Each number is 50 + 10 x the weight over its row's rms, rounded and kept within 0 to 99. Layers, rows and columns count from 0. The size before them is the row's rms in percent of the matrix's.

# layer 4 MLP down (transposed), 1536x384, rms 0.173, rows 824-849, columns 128-191
081:50 52 60 59 70 53 47 51 59 58 49 56 60 54 48 52 58 35 25 59 33 20 42 57 63 61 35 50 45 26 60 55 36 44 48 29 43 44 66 56 57 55 37 55 33 43 43 58 41 43 44 62 44 71 83 42 44 58 53 39 48 46 53 37
100:38 65 47 75 35 46 70 56 48 59 58 40 55 64 43 43 33 37 38 54 60 44 38 52 52 54 60 53 52 43 57 41 50 38 65 52 45 54 40 43 54 47 47 48 45 51 59 56 36 54 31 48 33 55 49 47 38 39 44 50 46 30 48 56
090:49 57 40 41 36 47 33 59 38 71 45 54 59 55 45 46 46 49 57 34 61 67 46 44 52 47 53 57 33 41 65 50 43 40 58 64 51 50 41 62 31 49 38 30 59 60 51 51 48 44 47 71 53 53 53 35 61 50 54 52 40 46 61 53
097:38 37 67 52 27 36 30 37 47 45 43 43 47 45 46 42 55 42 58 55 49 43 56 33 46 61 58 51 48 42 45 43 43 56 53 68 62 44 47 35 51 53 50 45 42 52 49 44 53 52 52 54 33 61 43 24 54 46 67 56 37 54 50 56
104:61 52 36 59 35 60 54 52 48 54 47 41 42 68 40 57 55 59 48 55 41 55 42 56 43 52 39 44 46 40 52 44 30 33 57 49 32 49 35 50 33 53 63 46 39 36 49 53 58 66 46 52 39 42 33 59 59 38 61 36 65 49 48 60
105:68 62 43 54 59 63 52 50 39 52 22 36 64 51 48 54 44 36 54 57 50 45 52 49 52 28 50 48 43 48 39 54 50 60 54 53 32 63 27 60 68 55 40 60 45 49 52 54 48 39 56 46 46 38 52 43 47 50 39 44 38 56 48 31
101:67 44 49 45 37 38 58 45 45 59 47 36 47 58 54 51 33 56 37 56 51 54 55 48 63 62 32 50 43 42 65 53 51 36 46 38 38 55 62 48 65 66 52 41 52 67 51 52 41 31 53 53 49 47 44 49 60 33 39 29 49 50 37 43
094:52 32 27 50 41 54 32 60 52 47 46 50 63 44 38 59 63 42 42 47 58 60 44 51 45 19 45 46 48 34 50 63 55 51 55 75 42 49 43 40 53 44 60 50 53 37 52 46 35 48 57 60 45 55 33 44 38 63 41 49 42 53 45 62
098:40 52 40 57 61 44 47 46 56 38 48 65 31 42 58 54 42 32 48 69 45 46 34 52 58 28 53 44 27 30 39 47 52 47 73 73 44 50 56 45 48 44 52 65 47 48 53 42 53 62 47 51 44 44 64 60 43 46 32 55 58 54 42 59
106:52 58 40 49 45 58 54 56 31 55 67 50 55 67 31 46 57 50 31 43 61 61 51 31 54 38 58 41 73 49 42 49 47 58 39 49 56 54 48 33 45 46 32 64 34 46 38 69 43 49 36 42 49 40 40 61 36 44 54 39 45 33 43 54
101:42 56 47 49 55 60 54 52 63 47 50 57 40 50 61 53 34 47 49 48 52 68 43 57 59 44 39 56 51 51 53 63 35 51 61 47 44 38 50 68 51 39 44 65 45 71 32 54 35 58 56 67 59 28 46 60 54 63 40 40 47 49 49 56
112:43 27 31 45 54 58 38 52 42 57 59 25 40 47 61 64 44 41 38 50 49 46 64 54 41 53 51 59 49 32 59 45 55 50 53 52 50 38 33 47 36 52 50 38 57 42 61 60 44 48 55 51 38 38 61 52 55 44 58 41 58 60 43 51
101:70 55 71 44 53 41 54 39 41 57 53 41 38 48 62 48 57 61 56 58 45 36 57 59 50 57 44 48 65 47 47 34 47 53 47 64 50 45 66 41 44 64 52 51 41 57 47 45 50 49 62 66 73 60 44 41 57 73 56 35 41 35 67 54
096:33 56 55 49 59 45 38 55 37 58 43 66 66 58 44 58 37 52 60 57 35 49 35 59 49 42 71 64 56 50 55 40 65 42 56 54 61 52 53 68 48 50 49 33 46 41 64 55 55 54 55 31 54 53 60 33 61 44 59 46 44 50 46 44
126:57 40 46 30 69 68 54 67 39 50 49 64 58 61 50 57 49 63 58 46 57 57 51 63 60 39 57 41 59 50 38 46 48 53 56 43 55 62 59 52 34 56 42 52 59 64 57 53 25 51 51 45 55 73 49 55 35 50 39 59 44 33 51 40
094:65 51 52 60 51 40 63 46 42 58 33 56 29 59 56 50 37 42 54 57 54 64 37 37 59 55 34 54 44 48 42 42 52 58 51 44 53 60 55 50 38 33 46 60 43 59 61 44 54 43 33 37 54 63 51 70 41 43 60 51 37 55 32 46
123:53 40 34 54 59 62 51 33 56 54 39 43 41 45 41 61 40 60 47 48 53 47 29 67 34 47 57 49 65 52 47 47 51 51 41 47 32 50 45 48 52 74 43 45 43 38 37 46 44 49 51 65 21 68 39 40 44 52 53 23 56 27 43 51
076:53 49 49 35 55 24 64 46 60 53 39 53 55 57 45 75 53 43 50 50 56 44 37 45 50 44 34 48 47 44 81 32 49 50 56 42 48 53 49 40 58 51 34 43 48 54 44 62 52 50 57 54 47 66 65 48 39 48 63 50 51 49 54 57
079:39 54 45 47 59 58 34 32 73 46 25 68 51 39 56 34 58 48 53 48 66 59 54 40 49 71 51 49 47 51 37 51 54 36 42 49 36 49 58 39 58 61 47 31 49 56 53 54 49 35 41 40 62 57 46 69 45 69 49 41 48 53 60 61
090:46 55 34 51 58 43 39 50 55 57 45 51 36 39 55 50 44 54 42 45 57 73 54 57 39 63 57 56 75 69 59 26 65 43 56 55 51 48 45 41 65 60 50 53 44 37 56 39 37 59 64 40 54 55 48 56 47 40 42 46 56 60 46 46
114:46 57 61 56 60 39 44 38 56 35 44 35 44 44 58 51 59 42 49 36 55 41 50 67 54 53 62 42 39 44 54 42 41 61 54 64 36 47 27 57 61 34 41 42 48 40 35 25 57 52 58 36 56 46 38 53 55 48 57 69 40 41 52 51
105:63 71 47 43 51 39 53 76 40 59 43 63 32 52 36 50 32 48 51 50 47 52 37 34 52 28 51 54 49 39 52 51 39 48 56 54 41 36 42 52 47 51 53 60 48 64 50 59 49 67 60 40 56 57 51 27 38 43 44 47 37 27 65 35
103:47 58 69 31 43 52 65 49 52 59 42 46 46 51 39 50 50 56 45 49 53 59 29 57 40 64 43 53 51 67 60 42 55 51 55 59 47 47 55 46 44 68 50 51 45 55 30 61 42 68 55 53 48 57 72 52 52 54 54 47 58 66 38 52
105:56 47 53 38 55 43 58 37 55 41 53 48 42 62 35 50 47 44 53 57 32 51 52 48 41 42 48 45 46 42 54 57 47 44 46 57 58 43 43 51 52 50 62 53 50 37 46 62 34 46 46 43 48 47 36 42 60 61 63 38 60 63 52 47
089:55 45 57 70 61 38 44 44 44 58 24 49 53 59 40 54 63 41 41 60 37 57 35 49 57 24 54 76 36 42 54 31 62 65 54 59 53 52 53 58 55 61 36 35 45 65 64 59 49 52 56 50 55 50 55 42 42 40 56 55 51 60 44 59
076:40 43 58 53 53 30 63 51 51 30 33 53 47 50 54 60 58 33 55 52 59 54 41 44 51 31 45 51 57 48 57 35 43 62 56 49 55 52 51 60 41 52 53 60 59 46 69 61 60 39 57 24 42 51 49 51 49 48 41 51 69 41 55 47
# layer 4 MLP up, 1536x384, rms 0.176, rows 825-849, columns 128-191
097:39 56 47 75 46 30 69 48 61 43 63 42 57 51 50 39 56 51 44 58 50 45 73 42 64 46 42 52 61 22 25 53 42 78 47 54 49 58 53 32 70 51 46 40 53 41 48 38 72 36 45 42 42 50 74 47 55 59 56 57 46 44 48 48
102:63 41 46 47 49 60 58 29 51 60 66 57 48 45 49 45 53 69 57 48 64 46 58 29 48 47 51 33 61 43 54 61 38 45 48 54 37 49 41 31 42 67 64 54 55 53 44 70 63 57 58 41 49 68 52 57 49 47 42 53 56 44 51 54
088:46 51 37 44 52 44 37 34 49 43 75 54 42 50 54 34 55 36 56 45 41 54 63 61 53 61 58 49 71 53 47 40 75 42 48 58 50 47 50 56 64 43 34 35 23 54 43 49 45 55 42 43 56 43 61 66 37 33 41 51 56 53 78 48
104:51 51 62 45 45 44 51 56 40 41 47 32 55 46 39 50 41 44 52 44 55 37 42 57 47 44 50 68 29 61 48 42 47 61 53 30 61 44 61 53 48 40 41 44 53 47 57 34 61 49 46 42 52 57 59 39 64 38 47 50 40 35 27 30
107:53 62 40 72 40 56 22 56 44 50 52 60 54 55 71 52 56 54 57 52 38 58 32 55 45 38 38 56 48 37 33 45 35 69 33 50 50 47 69 52 49 40 52 42 47 61 51 58 51 44 49 45 40 49 55 31 55 55 62 59 65 48 39 48
106:42 47 56 45 50 45 48 51 82 49 43 53 41 42 57 51 47 52 47 58 65 50 52 58 43 53 56 28 42 56 59 50 51 59 36 54 49 51 67 43 29 38 42 75 59 53 44 55 48 61 56 43 52 49 57 53 50 34 47 65 53 59 66 45
111:39 46 58 56 56 41 34 71 40 60 66 61 49 21 47 53 44 35 58 40 33 46 54 40 43 47 47 55 44 62 46 43 61 46 39 36 46 58 40 59 52 48 30 41 39 59 65 48 60 44 40 42 66 43 51 44 36 37 35 43 44 54 46 43
096:43 61 48 53 19 64 54 45 37 47 54 62 45 50 45 57 38 46 56 31 55 47 56 51 53 40 56 37 46 50 43 56 55 42 55 48 44 51 41 43 65 44 42 39 51 44 53 49 75 41 54 57 42 36 51 51 53 29 40 59 52 66 55 33
103:50 55 58 49 52 50 55 39 38 64 61 57 62 46 59 55 40 59 56 58 48 55 49 54 40 56 50 55 57 36 43 50 49 49 47 79 69 55 49 59 34 51 45 52 33 48 63 59 44 80 44 64 48 35 47 54 58 40 21 58 75 55 48 66
104:48 37 45 37 49 61 50 53 54 49 47 35 51 49 54 49 48 44 55 68 63 27 41 51 54 62 41 39 74 38 48 46 61 71 47 39 60 49 35 65 61 46 56 68 41 49 59 47 53 58 39 52 40 64 47 40 52 55 48 46 67 44 41 44
106:44 59 43 38 29 41 46 47 55 66 54 67 47 55 58 42 56 60 50 46 64 64 42 38 47 47 57 52 59 40 42 30 57 47 42 46 55 66 76 52 39 45 45 48 49 48 69 57 53 55 60 33 39 45 54 39 50 47 53 45 47 38 50 39
119:52 25 30 46 63 43 45 52 59 54 54 47 44 74 65 37 39 47 57 71 33 52 47 56 56 58 59 48 51 43 50 51 56 63 52 51 57 43 48 65 45 51 51 51 40 43 52 54 68 54 52 48 58 54 48 71 57 52 54 59 45 49 68 58
098:50 51 60 54 53 36 40 48 19 61 46 25 54 52 48 47 48 33 45 41 45 52 46 45 48 49 51 46 41 63 55 52 65 44 42 50 40 55 35 40 52 49 50 35 65 49 52 52 27 37 49 59 55 52 59 51 57 35 52 42 30 28 62 54
127:59 64 61 60 62 62 28 48 44 59 38 66 53 50 43 53 59 42 45 64 65 68 46 47 58 45 48 55 59 66 40 66 50 52 80 58 46 50 49 67 33 41 52 54 46 48 53 45 50 34 62 52 61 48 48 76 52 41 44 54 54 63 60 61
092:39 34 57 49 56 54 54 42 69 67 46 37 56 42 70 54 55 61 56 67 50 48 47 51 40 50 50 46 57 46 36 55 79 53 59 52 62 32 43 40 43 68 53 34 52 55 49 58 43 56 44 52 60 41 48 61 37 65 58 58 52 36 48 47
110:45 61 46 50 55 56 57 38 58 42 44 66 39 44 47 61 44 66 59 36 58 70 46 66 43 47 66 44 42 60 61 41 37 53 61 47 58 58 49 56 43 48 55 42 61 43 44 44 41 65 40 55 54 41 48 62 42 30 48 46 54 45 51 46
073:44 43 48 46 39 52 38 65 32 34 42 38 39 40 69 44 49 60 58 41 27 63 48 44 50 56 62 54 50 45 38 60 46 52 46 56 53 39 40 55 42 52 75 37 51 56 65 48 68 46 56 43 50 54 40 57 34 54 44 27 49 66 54 34
088:51 43 36 53 37 40 51 63 42 39 74 26 48 55 32 55 33 55 50 53 44 49 34 55 45 37 49 45 60 61 59 51 54 59 49 57 54 53 49 51 41 35 49 72 52 41 29 49 42 48 40 65 16 44 50 50 44 23 49 59 50 37 34 49
085:48 59 49 59 56 42 24 42 56 51 44 41 47 36 34 48 75 38 62 47 57 44 57 59 58 45 37 44 38 53 31 44 57 53 46 45 57 47 67 45 59 52 47 60 48 71 48 46 58 33 55 45 56 51 59 61 52 56 36 64 43 55 57 47
120:59 39 44 70 52 37 51 39 40 35 52 60 54 59 37 47 46 47 55 54 46 44 62 43 27 51 40 54 46 51 55 51 32 49 44 50 43 63 33 54 49 38 55 44 49 52 39 51 44 42 61 66 48 56 44 51 63 57 59 56 54 47 32 53
105:71 47 73 63 54 35 44 46 43 70 52 56 47 67 76 65 55 48 59 42 54 55 61 45 22 58 39 56 44 39 48 63 55 52 67 64 60 76 50 61 48 34 58 49 45 59 60 31 44 57 53 58 51 41 52 57 39 58 44 62 41 45 55 53
104:35 64 36 36 48 74 65 51 42 42 64 45 52 53 33 46 61 44 54 56 54 29 50 39 50 58 57 46 58 50 45 31 51 57 50 37 48 39 54 59 39 53 62 33 59 56 58 46 53 55 25 48 49 40 51 43 64 58 46 55 42 64 43 60
111:57 56 44 65 57 52 50 46 51 64 57 43 60 44 52 59 53 37 79 65 37 46 48 41 48 37 56 60 60 57 38 48 55 64 46 44 57 57 54 64 56 44 45 57 42 49 54 42 42 53 35 46 55 46 33 63 43 69 52 48 57 52 50 30
084:67 65 32 47 70 42 48 50 39 62 50 41 41 48 47 34 54 49 68 45 43 44 60 48 59 58 52 60 66 54 52 47 55 53 55 47 53 50 57 45 45 55 55 61 49 47 47 60 55 81 61 54 55 38 50 56 51 42 59 37 42 48 42 68
072:65 50 34 51 50 80 37 51 55 60 52 50 52 51 42 51 54 48 52 41 53 58 56 52 36 49 64 44 36 46 48 58 38 40 46 45 62 28 54 48 65 55 43 45 60 46 37 42 45 73 60 74 38 59 35 57 43 50 53 47 51 43 49 50